Weights of a small GPT-style language model, trained from scratch on English Wikipedia.
Size: 14 layers, 8 heads of 32 (1 for keys and values), vocabulary 8192, 13.6M parameters.
Each number is 128 + 24 x the weight over its row's rms, rounded and kept within 0 to 255. Layers, rows and columns count from 0. The size above them is the row's rms in percent of the matrix's.

# layer 10 MLP down (transposed), 1024x256, rms 0.153, rows 779-831, columns 0-63
size [100  95  98 101 101  96 105  97 104  96 103 103  98  97  88  99  91 102  92 102 104  91 100 107  92  91 101  93  99 111 102  90  99  93  98 108  96  92  96  96  96 101  97  94 103 107  97 106  95 101 117 103  97]
[[114 133  77 152 149 147 115 132 118 153 103 113 149  92 121 159 112  99 135 116 149 129 128 115 154 131 153 120 115 106 131 161  85 143 114 147 151 148 153 126 147 109 102 136 108 110 115 136 159 136 128 120 170 105 116  82 108 116 137 121 154 117 137 107]
 [ 91 136  71 114  99 140 132 133 144 121  93 164 159 106 143 143 108 138 148 127 128 153 113 104 127  89 152 157 148 121 128 133 130 125 113 157 119 101 155 107 117 130 139 101  91 172 134 117 152 128 117 147 146 100 151 167 117 130 118 162 139 116 116 143]
 [124 107 146 154 133 158  95  92 128 133 109 156  93 153 105 105 129  96 161 119 115 138 132 136  93 145 115 116 124 114 121 141 107 125 116 102  69 132 115 142 112 123 110 122  95 151 114 105 146 116 145 135 177 132 124 129 166 133 130 149 140  92 139 160]
 [129 137 118 185 115 176  99  93 156 122  83 109 137 124 137  86 177 154 142 168 114 143 164 138 117 123 103 152 119 131 117 116 120 137 114 126 102 109 106 112 141 139 120 116 157  89 112 115 136 147 126 150 137 146 119 136  87 135 156 116 120 192 120 130]
 [106 131  77  98 124 153 155 113 157 167 144 172 157 142 128 143 117 129 113 138 147 132  99 102 130 147 161 132 118 156 128 107 109 127 123 122 150 121 145 113  69 127 160 126 128  99 109  98 136 137 151 157  78 156 187 153 126 148 109 158  74  88 127 146]
 [137 112 136 156 123 143 129 116  97 118 171 130 109 139  91  78 139  90 111 112 160 122 140  93 159 117 137 117 112 155 178 111 142 102  90 145 125 146 117 130 122 151 141 118 161  78 130 118 159 173 119 149 143  90 139  99  99 133 119 126  73 153 139 164]
 [124 102 139 170 151  96 113 127 114 142 108 101 104 107  89 160  98 134  73 160 143 146 122 123 146  82 140 121  93 101 133 149 113 126 145 115 121 121 146 106 131 105 113 166 138  93 157 126 104 143 142 121 176 125 140 148 124 125 152 102 155  87 127 139]
 [153 129 112 127 131 137  99  87 113 185 159 125  80 119 130 130 107 153 155 177 177 118 169 123 112 134 155 122 100 100 117 102 107 117 135  90 155 165  97 132 148 141 137 145  91 114 100 138 121 141  96 111 112 121 108 147  58 127 106  83 153 159 123 156]
 [112 113 159 117 141 140 101 140 138 136 137 146 136 138 128 124 138 111  97 108 178 114 115 132  81 129 146 153 138 150 138 100 111 120 113 143 141 134  97 139 118 129 171 169 107 123 144 153 180 155 135 118 117 140 117 130 138  88 156 141 118 150  85 116]
 [ 85 125  82 111 135 130 142 106 138 119 141 139 119 147 126 147 104 150  78 185 134  89 138 111 125 190 122 126 116 148 129 182 116 132 129 121 136 139 120 123 122 138  97  66 133 153 167 136  99 126 152 133 130 153 156 128  83 139 125 113 126 131 127 132]
 [139 147 122 155 143  91 127  98 148 111 148 131 133 113 151 132 147 116 133 136 118 177  55  98 119  97 103 119 106 157 119 154 164 129  94 159 174 114 136 169 102 136 130 148 129 107 128 130 169 147 123 137 128 116  92 107 113 139 110 144 107  94  99 153]
 [ 90 142 132 102 116 171 112 163 126 137 137 130 141 183 105 137 163 109 125 128  81 115 117 142 127 108 130 124 119 101 170 122 150  87 115 128 119 132 103 138 154 143 112 121 137 126 144 110 132 114 141 130 167 138 110 121 117 146 123 127 151 141 127 122]
 [117 152 148 102 100 151 155 102 165 104 124 157 116 120 142 113  88 138 110 149 159 118 126 150 156 130 157 103 104 115  88 137 149 156 149 169 174 122 133 116 114 127 106  74 108 100 163 110 116 101 151 135 116 123  73 160 126 156 156 181 130 101 129 150]
 [128 148 162  82 122 143 130 139 106 122 120 120  68 126 129 117 217 126 134 102 167 109 127 121 128 162 162 116 106 128 102 111 110 115 150 145 160 118 109 105 143 105 160 139 149 125 113 123  68 125 144  74 151 149 128 143 135 119 111 110 120 104 171 131]
 [138 108 118 160  54 144  88 139 127 126 130 116 123 134 148 155 117 117 110  85 132 118 157 108 172 113 104  90 132 121 183 109 113 124  89 152  86 151 100 129 129 116 177 148  97 114  89 121  92 143 159 142  96 108 106 125 141 159 144 120 124 129  99 114]
 [116 175 135 145 133 122  95 127 135 119  92 121 122 138 109 125 144 149 135 144 135 166 190 145 157 169  98 142 149 145 133 124 117 164 132 156 119 178  90 137  88 114 169 141 110  68 121 101 126 137 144 134 146 111 138 168  74 125 169 108 141 146 160  64]
 [ 88 131 116 158 173 108  84 144 165 143  89 109 116 168 129 144 105 110 123 118 118  86 113 133 149 118 150 153 104 119 153 115 101 132 135  97 100 166  96 126 123 101 134 101 145 132 137 152 100 125 153 104 133 118 141 140 161 102  64 139 107 129  90 103]
 [117 140 119 132 104 164 127  98  96 126 110 112  87 119  97 111 118 111 121  82 124 152  96 109 159 159 115 116 104 145 129 143 108 170 156 135 147 146 107 135 116 121 137  98 140 105 168 126 162 131 119 122 148 158 127 145 123 154 131 106 145 140 134 121]
 [144 160 139 143 149 119  96  90 136 144 122 115 110 120 136 136 121 183  93  87 137  87 135 109  96 100 131 150 161 126 116 174  77 147 110 181 137 137 148 127 102 121 163 101 140 122 125 101 124 145 139 149 118 128 122 137 144 108 109 174 125 140  81 110]
 [112  92 150 171 121  77 136 137 124 136 149 160 108 132  97 123 139 121 144  96  94 183 104 115 121 139 132 127  99 165 144 141 119  79 129  90 141 167 110 159 172 112 150 142 118 153 115 141 123 143 168 107 119 119 169 133 114 122 166 178 141 185 158 156]
 [135 132 131 128 141 144 121 141 140 150 136 133 130 110 127 140 140 110 134 130 131 134  91 172  95 160 139 133 141 173 108 118 115 131 124 122 120 185 142 154 148 156 107 151  94 124 162  62 124  94 107 112 132 127 106 157 138 132 129 138 133 172 113 121]
 [114 153 148 137 127 124 156 130  91 102 135 134 117 100 107 149 162 131 123 133 178 136 116 140 122 121 117 120 130  83 128 100 102 134 106  99 107 119 148 124 128 109 103 106  45 180 145 143 141 105 123 102 172 104  92 133 111  99 128 133 147 118 156 103]
 [139 115 152 119 125 137 113 144 119 135  80 148 149  88  60 141  96 113  92 142 123 149 163 102 130 116 140  98  91 167 136 119 137 115  82 112  66 111 138 137 105 136 148 136 142 126 136 144  79 129 152 128 117 125 118 169 124 156 176 106  91 112 142 106]
 [ 96 106 119 104 176 136 112 127 146  78 140 143 116 134 100 107  92 114 141 138 144 139  88 149 115 114 115 175  76 102 153 108 166 152 121 107 139 127  91 113 117 127 165 138 137 141 125 126 134 182 122 192 100  75 122 140 110 132 163 133 130 105 105 172]
 [110 114 179  99 107 162 124 182 158 119  85 113 144 117 121 143 101 119 110 138 183 111 160 130 148 156 118 110 114 150 126  92 122 117 105 134 168 102 162 122  76 117 126 135 145 153 157 109 139 145  98 165 119  79 132 101 154 153 106 132 122 105  80 146]
 [133 138 135 114 170 117 128 116 134  98 125 192  94 127 107 130 137 142 128 176 102 131 115  92 113 179 147 143 109 147 158  89 116 115 120 130 105 143 116  92 157 116 112 113 107 139  99 102 116  80 146 146 140 141 104 120 126 165  78 152 132 128 127 117]
 [161 126 107 159 142 126 114 133 103 159 127 115 130 131 136 120 160 148 113 121 136 131  64  88 132 109 145 165 109 133 120 183 137 164 117 128 117  90  95 119 155 141 117 120 131 128 142 128 110 106 125 127 127 112 102 109 123 150 172  98 131 106 113 123]
 [130 139 154 195  96  92 129 135  89 134 128 115 126 139 122 121 127 122 111 179 148 137 162 142 131 124 185 162 159 116  95  88 139 148 153 139 137 118 120 140  82 100 176 161 155  70 164 148 114 137 158 109 118 143 111 113  99  95 112 115 125 113 130 152]
 [122 139 152 140 169 146  58 129 110 101 145  84  89 114 101 134 132 175 109 108 120 154 173 103 131 120 122 112 146 148 120 144 135 156 101  87  91 128 137 155 118 125 160 134 114  49 133 128  98 125 165 164 101  93 146 136 109  88 131 167 106 140 168 119]
 [112 131 114 113 154  70 171 179 161 178 140 135 119 110 124 104 113 138 117 101 107 166 108 104  89 156 125 133 104  93  98 120 137  98 130 119 161 116 165 140 127  98 125 144 167 134 140 128 107 113 151 113 147 140 120 198 131 158 119 109 128 137 130 109]
 [111 100 134 166 143 150 108 136 198 194 125 170 139 121 159 111 154 102 156 177 145 125 168 140 135 138  76 127  97 105  91  98 103 103 160 168 123 137 107 142 147 133 132 139  99 148 114 107  92 144 110 144 126 148 173 144 133 135 147 108 136 158 162 140]
 [125 116 141 117  86 102 137 154 106 104 148 135 126 120  97 138 140 154 101 108  90 141 215 162 132 128 122 161 127 117 143 172 144 126 139 100 159 197 142 137  82 154 148 150 136  96 137 149 104 119 119 124 125 133  68  69 146 142  98 117 158 135 157 156]
 [131 137 166 121 135  78 123 143 140 124 103  86 154 121  94 141 132 155 148 103 153 167  86 110 169 149 121 144 178 134 149 130 100 156  85 119 149  85 139 135 135 104 136 125 143 164 128 140 132 127 124 138 168  88 122 139 142  75 122 116 169 128 118 113]
 [123 129  99 110 124 109 107 144  98 138  89  90 164 170 129 175 131 128 144  94 122 147 202 155 148 142  60 156 113 151 105 128  86 102 121 126  78 125  94 102 129 129 121  98 103 136 141 157 105 123  93 149 127 120 114 160 105 130 148 127 151  79 125 133]
 [100 132 136 101 129 106 128 112 167 120  74 110 128 147  59 150 111 127 118 165 149 125 175 115 131 129 189 107 180 113 129 126 127 162 115 106 103 109 145 108 135 139 148 102 144 161 113 124 126 112  92  92 107 111 163 141 134  82 109 103 111 125 113 138]
 [187 146 192 155 158 132 175 130 123 104  98 120 130 144 136 135  98 188 150 129 145 113 245 109 146 170  84  99 166 104 106 113 114 129 122 162 121 125 107 129 101 160 128 100 120 112 145 133 142 118 154 133 157 140 122 123 112 128 159 136 114 115 137  93]
 [126 104 128 118 142 144 135 138 150 110 109 159 111 119 121 118 130  97 124 141 113 144 188 118 140 163 122 130 120 109 141 141 108 126 129 125 117 112 128 111 147 149 144 139 132 116 109  88  85  96 103 116  74 168 152 128 152 112 176 101 100 126 157 204]
 [171 125 140 133 128 131 164 102  95 136 148  82 131 165 144 136 136 135 150 116 130 169 180 139 121 143 176 124 154 175 151 117 127 145 104 108 136 100 104 102 118 167 129 131 124 117 140 160 111 174 116 155 131  99 117 128 162 149 121 120 134 130  77 150]
 [112 106 112 156  86 138 123 118 127  93 133 169 102 126 123 100 139 127 113 128 122  98 191 123 173  98 125 143  71  74 124 113 111 114 136 116 166 138  95 114 145  65 135 101  91 108 138  98 136 170 101 134 162 117 131 102 145 120 159 141 138 111 138 138]
 [133 110 139 127 126 109 113 143 164 134 133 144 151  64 159 128 126 143 114 128 133 144 150 132 127 180  95 157 112 126 147 129 118 141 109 111 120 143 140 107 124  98 113 145  84 132 157 152 164  82 161 119 131 149 145 156 111  94 123 105 126 104  99 120]
 [170 151  82 130 121 159 141 165 144 171 147 141 158 169 151 166 116 113 109 126 198 150 162  92 148  94 174 194 145 137 146 127 149 125 148 143 110 119 169 144 135 147 111 120 137 152 118 135 150 137 104 135 124 139 131 128 127 125 119 128 133 100 139 119]
 [142 130 124 118 169 102 157 127 105 141 156 123 176 150 157 135 163 107 155 146 141 120 111 120 149 136 151 135  98 135 124 130 128 124 156 155 104 138 121 112 200 142 137 108 102 137 104 112 130 143 120 123 143 138 112 124 123  99 140 138 153 139 123 129]
 [116  98 162 123 146 145 105 165 116 114 108 116 136 161  97 143 126 112  85 134 107 127  61 125 106  87 114 146 117 124 120 166 134  93  80 125 164 151 104 110 108 131 124 179 113 125 156 120  98 146 141 144 131 146 116 140 155 119 148 132  83 131 120 127]
 [ 99 133 138 123 132 123 158 160 154 118 145 112 153 125 141 160 152 124 113 123 102 136  93 135  94 142  99 109 126 169 130 150 110 155 144 130 156 109 126 134 133 127 115 101 132 159 145 147 127 186  96  76 123 120 139 141 118 101 121 183 126  96 174 107]
 [122 119 146 141 114 127 109 105 148 185 142 118 120 119 168 175 110 178 149 101 170 143 126 144 162 125 155 144 160 125 131 135  81 117 139  84 128 126 115 145 131 108 136  93 127 130 132  96 133 101 143 167 151 114 120 142 129 106 141 122 140 124 123 179]
 [143 159 143 207 146 139 154 103  98 113 131 104 125 105 116 162 123 140 104 123 103 130 114 111 138 169 115  97 131 130 114  91 115 138 115 146 154 140  99 103  93 135 136 144 145  94 123 126 147 148 110 155 159 171 112 116 140 116 105 109  92 110 100 125]
 [171 129 134 108  92 114 107 134 144  88 131 155 133 108 152  90 121 110 101 148 135 153 109  90  97 114 124 130 120 127 154 103 122 119 156 104 129 115 135 163  88  94 138 139 158 140 137 113  86 107 126  86 137  98  66 124 145 142  92  92 138 171  80 105]
 [110 133 179 163 134 149 130 154  87 145 119 117  66 120 144 100  94 149 139  90 112 139 161 150 134 130 167 129 155 141  89 138 128  96 123  76 121 146 157 155 128 117 164 142 114 127 123 132 129 151 120 107 155  94 122 110 178 124  94 140 135 105 147  97]
 [135 102 165 145 122 137 141 154 120 124 124 112 140 107 102  96 106 127 144 116 137 111 255 110 116 122  93 119 156 134 137 135 129 120 125 121 152 175 143  98 129 107 107  72 145 161 120  97 169 117 115 129 162 149 140 119 119 109 115 113 140 125 134 129]
 [ 91 145 167 101 170 132  92 110 180 145 140 136 115 107  89 129 154 136 126 165  93 140 132 105  97 105 155 133 132 119 151 124 144 158  99 167 101 118 105 145 138 156 151 114 163 114 101 109 130 130 152 103 169 181 165  94 125 114 114 162 120 142 103 161]
 [165 127 137 132 105 140 115 140  90 134 122 127 157 139 100 115 144 142 160 127 121 123 187 114 143 119 144 108 117 133 119 132 111 102  91  58 104 146 116 129 186 135  67 130 168 134 117 116 115  92 143 150 158 134 138 125 124 138  82 128 119 118 131 116]
 [161 124 153  88  99 128 111 111 135 150  85 151  86 153  97 130 130  79 121 133 102 122  19 118  94 117 148 146 143 129 144 137 127  98 147 118 124 112 133  98 118 133 111  44 105 124 137  93 164 117 104 180 113 149 112 145 143 117 171 109 123 113 133 157]
 [160 161  92 114 126 122 120 124 165 100 113 137 133  98 139 106 134 134  99 187 138 124 127 137 150 128  94  92 137 139 127 145 132 120 125 144 120 116 126 105 147 112 129  94 108 124 112 137 113 144 102 133 139 123 175 115 152 150 159 129 156  85 150 134]]
# layer 10 MLP up, 1024x256, rms 0.141, rows 780-831, columns 0-63
size [104 102  90  99  93 102 100  92 102 100 101 104  99  95  99  92 100  94 103 104 103 100 108  97  94 108  97  98 108 100  95  84  96  96 109 101  86  99  95 100  97  99  97  95 105  97 110 103  88 113 106 105]
[[177 113 116 112  83 110 157 132  95  93 150 146 108 100 150 165 154 138 147 120 134 111 135 130 105 136  76 152 122 158 102 125 134 127 125 104 156 159 133 107 135 116 137 145 108 171 162 119 116 146 107 137 108 148 175 125 117 149 125 162 101 152  98 139]
 [126 150  95 135 126 124 126 152 138 158 115 130 174 141  99 118 122 149 125 161 167 106  84 116 110 129 128 127 110 133 154 190 120 126 140 135 160 138 157 109 111  76 185 152 145 120 120 186 127 128 133 116 142 118 135 120 129 108 104 106 113 203 158 121]
 [154 127 144 114 146 112 138 108  78 105 158 117 139 121 139 194 121 104 153 133 131 154 175 116  77 112 174 137 115 109  94 120 152 126 105 117 130 101 101  97 136 162  63 108  96 122 116 141 152 121 110 128  99 104 183 103 224 132 137 190 111  85 125 127]
 [133 144 114 141 154  92 138 140 100 112 155 139  99 128 182  96 144 125 153 145 177 116 119 125 120 116 100 133 105 109 109 145 115 149 175 122 118 128 113 105 122 110  77 123 128 161 115 108 127 117 112 134 156  96 149 110 169 101 118 132 142 107 102 116]
 [156 135 106 132 138 118 159 141  65 102  97 135 115 129 157 147 133 124 134 157 142 116 177 135 139 109 157 124 114 127 145 117 159 135 148 115  75  74 135 155 146  93 116 145 127 129 125 112 123 125 103 108  95 151 141 122 141  91 127 135 140 130 137 103]
 [117 114 122 115 197 123 104 141 128 109 149 126  58 178  91 125 138 120 109  91 127  94 150 119 117 166 112 111 121 149 163 111  93 131 113 109 162 135 140  93 111 160 135  84 115 130 130 137 151 115 158 121 139 160  97 125 130 132 139  97 115 137 112 161]
 [155 129 103 133 122  96 112 139 125 107 113 120 128 136 143  81 141 127 166 123 122 190 145 161 128 116 121 175 150 116 149 124 123 101 143 128 169 134 115 155 129 145 148 119 134 111 139 134 110 152 124 112 126 130  91 153 128 128 148  95 147 110 125 127]
 [145 154 135 116  71 106 125 139 125 132 169 110  72 133  80 102 132 135 119 146 115 141 166 117 118 135 138 105 105 104 160 131 116 137 168 148 135 134 116 192 139  90 115 144 157 164 128 123  96 137  90 127 173 115 110  86 147 119 113 117 120 124 130 121]
 [155 142 117 142 150 175 102 131 143 122 107 123 193 161 189 126 122 128  94 162 141 107 104 102 128  95 143 135 101 153 178 120 152  93 121 139 114 113 137 102  83 139 106 155 151 137 116 115 138 126 109 168 142 138 120 136 129 142 135  98 115 142 128  93]
 [147 130 122 105 181 156  86 127 132 102 125 179 148 116 185 110 122  99 147 135 108 141 128 130 135 121 125 105 143 152 123 159 131 118 121 128 146 159 141 111 166 111 105 134 149 126 105 126 141 131  73 130 125 130 140 150 128 173 165 153 128 152 142 123]
 [171  84 142 103 130 138 146  90  84 134 158 150 105 103 135 135 123 150  86 142 156  90 117  72 161 150  76 176 166 144 111 159 127 155 147 140 128 120 122 165 121 132 156 124 172 156 133 137 173 115  99  94 163  93 114 157 115 131 129  90 152 109  97 124]
 [127 152 119 159 132 115 128 124 108 139 145 146 132 108 143 123 125  97 164 155  95 152 130  97  77 113 171 124 142 172 130 104 101 157 124 109 128 100 151 145  83 139 109  97 108 127 117 160 124  88 124 132 121 163 116 132 148 124 112  94 146 101 103 118]
 [142 157 122 103 128 112 121 131 131 138 167 105 125 146 172 114 121 162 139 131 145 124 126 136 146 156 110 138 156  85 121  99 132 147 128 185 155 125 147 146 114 133 143 131 123 128 124 127 180 154  94  48 124  99 134 153 117 157 113 134 127 165 120 129]
 [120 150 112  71 122 146 106 172 128 124 136 147  91 155 139 138 159 159 169 139 105 102 149 131  89 167 156  76 127 134 153  94 157 130  96  94 126  96 125 101  99 127 150 111  83 143 132 137  97 135 156 105 160 117 152 130 144 132 105  94 154 136 135 106]
 [191 129 148 125 102 146 126 129  99 128 155 139 130 178 132 156 120 145  89 115 145 116 137  89 154  81 133 134 154  83 100 140 138 158 104 102 109 127 171 173 113 124 150 177 140 156 118 147 129 140 100 109 132 120  80 118 129 189 115 157 133 106 132 117]
 [104 147 129 150 164 123 127 134 159 107 156  97 142 129 104 145 140  97 170  88 106 117  85 108 173 105 134 148 106 124 171 119 163 148 121 116 157 146  89 121 110 150 162 141 103 148 124 153  97 143  99 126 161  79 153 129 122  86  71 147  85 127 140 112]
 [155 136 133 118  96 159 121 137 127 122 117  94  94 121 121 130 124 120 119  95 128  95 141 150 184 109 165 111 146  80 116 138 120 110 126 112 135 161 103 145 120 130 113 127 148 106 142 140 123 120 110 153 162 116 125 135 148 132 126 148 119 144 126 107]
 [119  82 147 125 120  97 141 111 148 107 126 100 150 121  91 141  92 114 157 115 173 167 146 142 132 183 142  85  94 125 125  74 174 119 111 116 113 138 167 125 130 129 106 110 147 176 153 121 104 118 143  78 175 160 116 103  99 138 117  98 115 142 142 135]
 [173 155  79 102 105 118 120  91 113 160 143 135 132  95 141 107 126 110 142 134  98 123  88 114 138 129  71 123 104  92 145 168 161 140 136 129 124  90 135 138 104 116 146 102 121 111 125 116 167  84 138 121 121  87  62 124 102 162 149 117 138 115 137 116]
 [110 101 151 129 157  96 182 117 106  65 136 158  87 110 110 129 118 156  83 115 111 125 135 140 159 111 151 123  79 127 119 146 112 120  96 133 123 100 131 140  87 115 113 183 124 186 141 121 146 160 105 132 189 112 115 133  97 141 120 127 148 145 154 151]
 [159 142 133 117 102 146 121 134  84 159 118 144 122 142 103 138 135 153 148 122 117  98 118 133 125 128 157 109 105 170 146 117 138 146 128 171 162 133 138 137 107 131 152  96  91 127 109  70 118 175 142 127 132 135  85 129 150 115 161  89  92 129 113 104]
 [102 154  98  82 122 122 116 123 126 127 127 143 139 156 137 111 151 183 120 129 116 138  97 150  98 126 148 146 170  54  96 146  73 119 143 115 154  93  97 112 128  98 102 113 140 103 144 131 154 110  98 140 127 145 124  88 130 111 103 115 147 122 120 151]
 [117 124 105 142 141 122 112 148  80 144 132 168  79 123 141 135 141 127 110 128 114 158 127 113 109 161 131  96 113 167 149 143 121 141 113 179 130 157 115 144 157 100 114 137 114 152 124 134 131 141 154 107 110 135 112 113  64 139 116  55 114 121 152 149]
 [ 94 183 123 105 136 142  91 131  81 127 190 116 169 140 163 104 109 165 145 101 117 121 176 131 136  95  65  82 109  84 133 121 145 181 106 147 128 125 109 137 152 144 125 145 140 141 125 119 146  81 135 159 102 145 118 147 146 137 126 108 126 158 114 123]
 [105 134 122 114 173 121 135 124 120 158 128 147 147 106  96 108 167 128 104 134 103 160 163 114 137 177 133 143 115 129 112 151  96 136  85 132 143 178 124 145 126 105 118 163 137 120 139 140  96 105 148  94 152 122  85 133 139 171 153 130 157 148 126 145]
 [104 137 117 104 120 127 102 129 142 112  89 123 109 117 128 122 159 124  82 139 106 148 134 117 144 150  60 134 137 164 139 164 147  79 107  93 127 119 148 141 103 102  97 129 162 155 136 120 129  94 115 104 139  92 124 144 160  94 142 141  73 119  69  93]
 [138 147 135 144  58 162 128 134 106 170  89 114 119 132 167 112 161 126 114 133 148 124 109 105 147 107  76 130 123 192 145 172 171 172 156 101 131 130  97 165 112 120 183 136 103 113 141 145 145 131 163 140 122 151 123 143 145 127 127 136 140 149 131 116]
 [150 140 113 106 101 117 163 139 105 128 174 130 125 144 137  94  91 113 109 172 153  99 117 118  93 131 128  90 122 131 130 160 147 119 142 155 175 152 166 149 122 102  96 123 144 114 150 125 152 119  98 119 126 130 123 142 160 111  99 122 143 144  84 128]
 [101 157 156 101 142 125 159 161 133 139 145 127 124 131 116 138 103 139 136 105 171 139 165 106 138 145 121  99 113 115 110 122 179  98 109 127 137 171 148 121 123 106 116 126 120 140 171 117 123 104 141 121 140 130  97 139 142 118 143 117 165  93 139 111]
 [117 120 146 151  90 173 118 152 119 120 133 117 120 184 131 177  86  93 167  80 139 113 142 119 121 134 151 101 151 108 124 135 152  95 138 156 134 138 135 151 121 146 152 111 139 114 146 196 142 124 119 136 114 118 125 156 183 178 146 152 102 124 125 114]
 [165 131 129 152 117 199 141 136 125 142 139 107 100 122 152 158 134 152  73 128 109 116  91  88 137 109 145 109 162 100 139 113 111 119  81 184  97 123 123 125 143 114 127 126 135 137 128  88 141 123  98  88 118  89 162 187 114 144  88 109 150 145 140  73]
 [102 141 152 134 154 119 111 139 155 172 156 114 105  99 156 115 122 127 144 140 128 143 111 122 173 124 121 147  97 110 118 127 129 109 114 132 137 110  84 186 140 119 149 158 107 149 116 133  98 123 120 121 116  46 157 133 146 108 121 132 129 165 169 159]
 [180 107 164 133  71 141 133 138 106 142 169 148  73 103 152 111 149 135 118 139 128 121 109 133 146 130 155 129 117 163 112 135 123 165 146 123 139 132 121 107 151 133 134 169  97 142  69 132 155 145 133 130  70 135 120  89 137 125  59  92 126  97  91 142]
 [160 115 154 107 143 159  96 126 112 165 146  95 134 102 108 134 149 154 115 136 133 108 101  70 148 139 164 175 107 101 121 123 159  77 165 141 126 132 151 156 128 133 158 169 116 133  87 131 114 153 145 114 117 121 117 109 133 139 156 112 153 122 155  90]
 [127 101 137 112 134 121 133 132 128 130 141 131 118 111  99 157 183 147 146 132 130 138 113 144  89 105 129 123 101 112 129 119 182 148 102  82 124 150 113 189 122 152 111 183 108 144 124 156 106  86 158  94 129 142 133 124 127 170  75 133 114 196 122 121]
 [104 108 113 149 114 101 112 127 135 179 132 153 153 171 115 138 117 151 143 129 131 125 129 188 103 136  95 126 152  93 142 101 175 120 100 147 145 154 179 160 166 141 141  85 152 142 112 165 130 127 125 122 127 161 103 100  83 144 113 137 145 124 107 168]
 [138 128 148 159  97 118  98 145 162  88 143 127 148 138 146 158 139 134 139 143 108 141 116 125  76 135 141 162 165 126 125 152 135 126 102 140 125 119 134 119 137 126 162 140 131 119 103 116  83 159 109 127 142 114 145 173 145 113 130 131 142 129  94 147]
 [156 154 137 103 123 142 121 156 127 131 102  80 115 121 108 122 117 130 100 149 169 138 143  81 104 135 121  92 155 139 116 116 118 143 137 111  83 136 133 138 113 115 141 102 129 131 122 100 127  51 142 129  74 127  98 137 125 117  87 107 105 150 111 102]
 [168 104 122 130 115 112 130  80 141 138 121 169 127 133 123 119 144 112 124 118  99 131  82 143 121 115 186 141 125 172 125 165  98 122 100 127 139 120 120 106 125 136 110 103 114 122 151  92 118 150 148  97 138 138 150 108 143 126 167 127 160  96 158 103]
 [172 129 149 110 145 101 106 120 151 109 136 132 145  91 140 115 142 136 131 111 120 104 156 173 113 155 119 120 116 122 140 116 122 108 129 147 192 161 145 100 136 121 112  96 116 137 159 122 133 115 151 116  98 127 114 121 169  90 147  97 180 142 119 147]
 [171 125 108 143 117 150  88  89 135 134 111 136 114 137  94 176 105 177 126 131  93 108 137 138 150 111 109  91 138 125 174 137 121 128 158 100 138 129 146 109 110 113 157 136 113 148 122 109 116 121 113  83 123 101 114 163  91 132 176 122 119 129 141 112]
 [ 94 152 110 156 121 125 128 112 163 146 150  81 115 153 168 134 107 146 109 113 136 129 123 126 129  96 105 139 100 151 104  98 129 127 146 126 135 101 128 146 132 122 119  90 134 139 107 124 126  87 130 132 107 128 162  58 156 163 176  85 130 147 141  88]
 [ 87 142 102 100 122 129 110 153 161 146 129 127 113  16 112 112 131 112 122 133 159 101 119 125  95 151 149 141 137 133 131 129 153 123 120 135 165 119 101 148 119 116 166 103 130 150 163 128 154 170 127 132 164 161 103 120 169 165 111 154 122  98 126 132]
 [148 138 158  90 135 122 197 120 107 127 122 162 146 147 115 102  98 157 105 163 104 148 125  75 144 143 120 186  91 121 122 133 158 155 104 126 163 121 126 145 111 137 167 161 138 127 113 116  87 142 110 174 150 127 106 151 139 144 156 121 148 162 155 137]
 [149 156 135 133 133 140 134 133 164 112 157 146 127 131 113 120 130  76 142 132 130  69  90 140 168 119 103 102 147 126 140 148 121 139 107 131 132 106 126 133 150 138 160 144 103 133 138 188 155 152 143 146 118 183  96 140 104 104 167 134 124 136 129 110]
 [116 137 118 140 179  90 123 140 157 159  87  99 144 128 129 127 128 139 169 153 123 106  87 123  64 145 105 144 125 117 213 124 103 109 119 119 150 151 117 111 158  94 118 133 132 148 138 138 127 122 136 171 123 161 133 105 129  82 149 115 109  92 188 145]
 [163 164  97 124 134 154 104 107 113 109 123 139 117 134 119 135 111  85  94 180 138  90 145 128 139  94 109 125 139 103 174 158 104 104 136 142 110 150 108 131 107 104 178 165 118 149 153 134 101 125 118 136 156 119 174 150 109 118  91 125 124 137  64 113]
 [126 181 110 137 126 122  96  97 134 112 168 152 110 165 103  96 114  80  94 126  98 129  99 157 145  92  69 136 136 100 124 145 134 105 122 167 158 113 114 138 105 117 157 167 144 128 162 133  99 128 136  94 126 154 138 157 116 148 151 118  88 121 141 152]
 [111 132 129  87 165 133 140 120 123 148 125 101 142  94  94 149 123 151 126 137 125 125 126  90  99 117 109 136 104  98 112 125 169  93 123 117 144 144 105 109 121 143 179 112 159 149 109  99 104 151 136 108 129 167 121 100 180 128 139  96 122 178 138 182]
 [155 127 130 121  99 115 124 154 145 153 147 129 172  78 108  91 158 148 143 105  96 131 119 103 129 137 135 110  75 122 157 166 122 103 128 102  62 165 150 105 128  94  96 108 146 146 149 133 123 128 101 152 160 151 148 119 119  97 107 128 189 132 121 144]
 [110 110 103 107  73 122  97 140 145 134 125 147  96 109 137 134 138 141 156 116 129 131 106 152 146 139 100 152 134 117 132  71 119 121  64 141  82  97 179  78 109 156  88 128 157 120 146 107 131 124  92 133 133 113 127 107 146 161 101 124 159 118 173 119]
 [135 116 128 144 109 155 141  75 169 165 141 119 102 158 144 121 144 106  99  57 151  98 100 142  81 150 107 107 132 174 169 117 110 115 155 111 148 126 123 162 146  92  86 161  99 105 121 138 155 142 100 105  86  88  81  91 151 108 120  99 180 181 150 110]]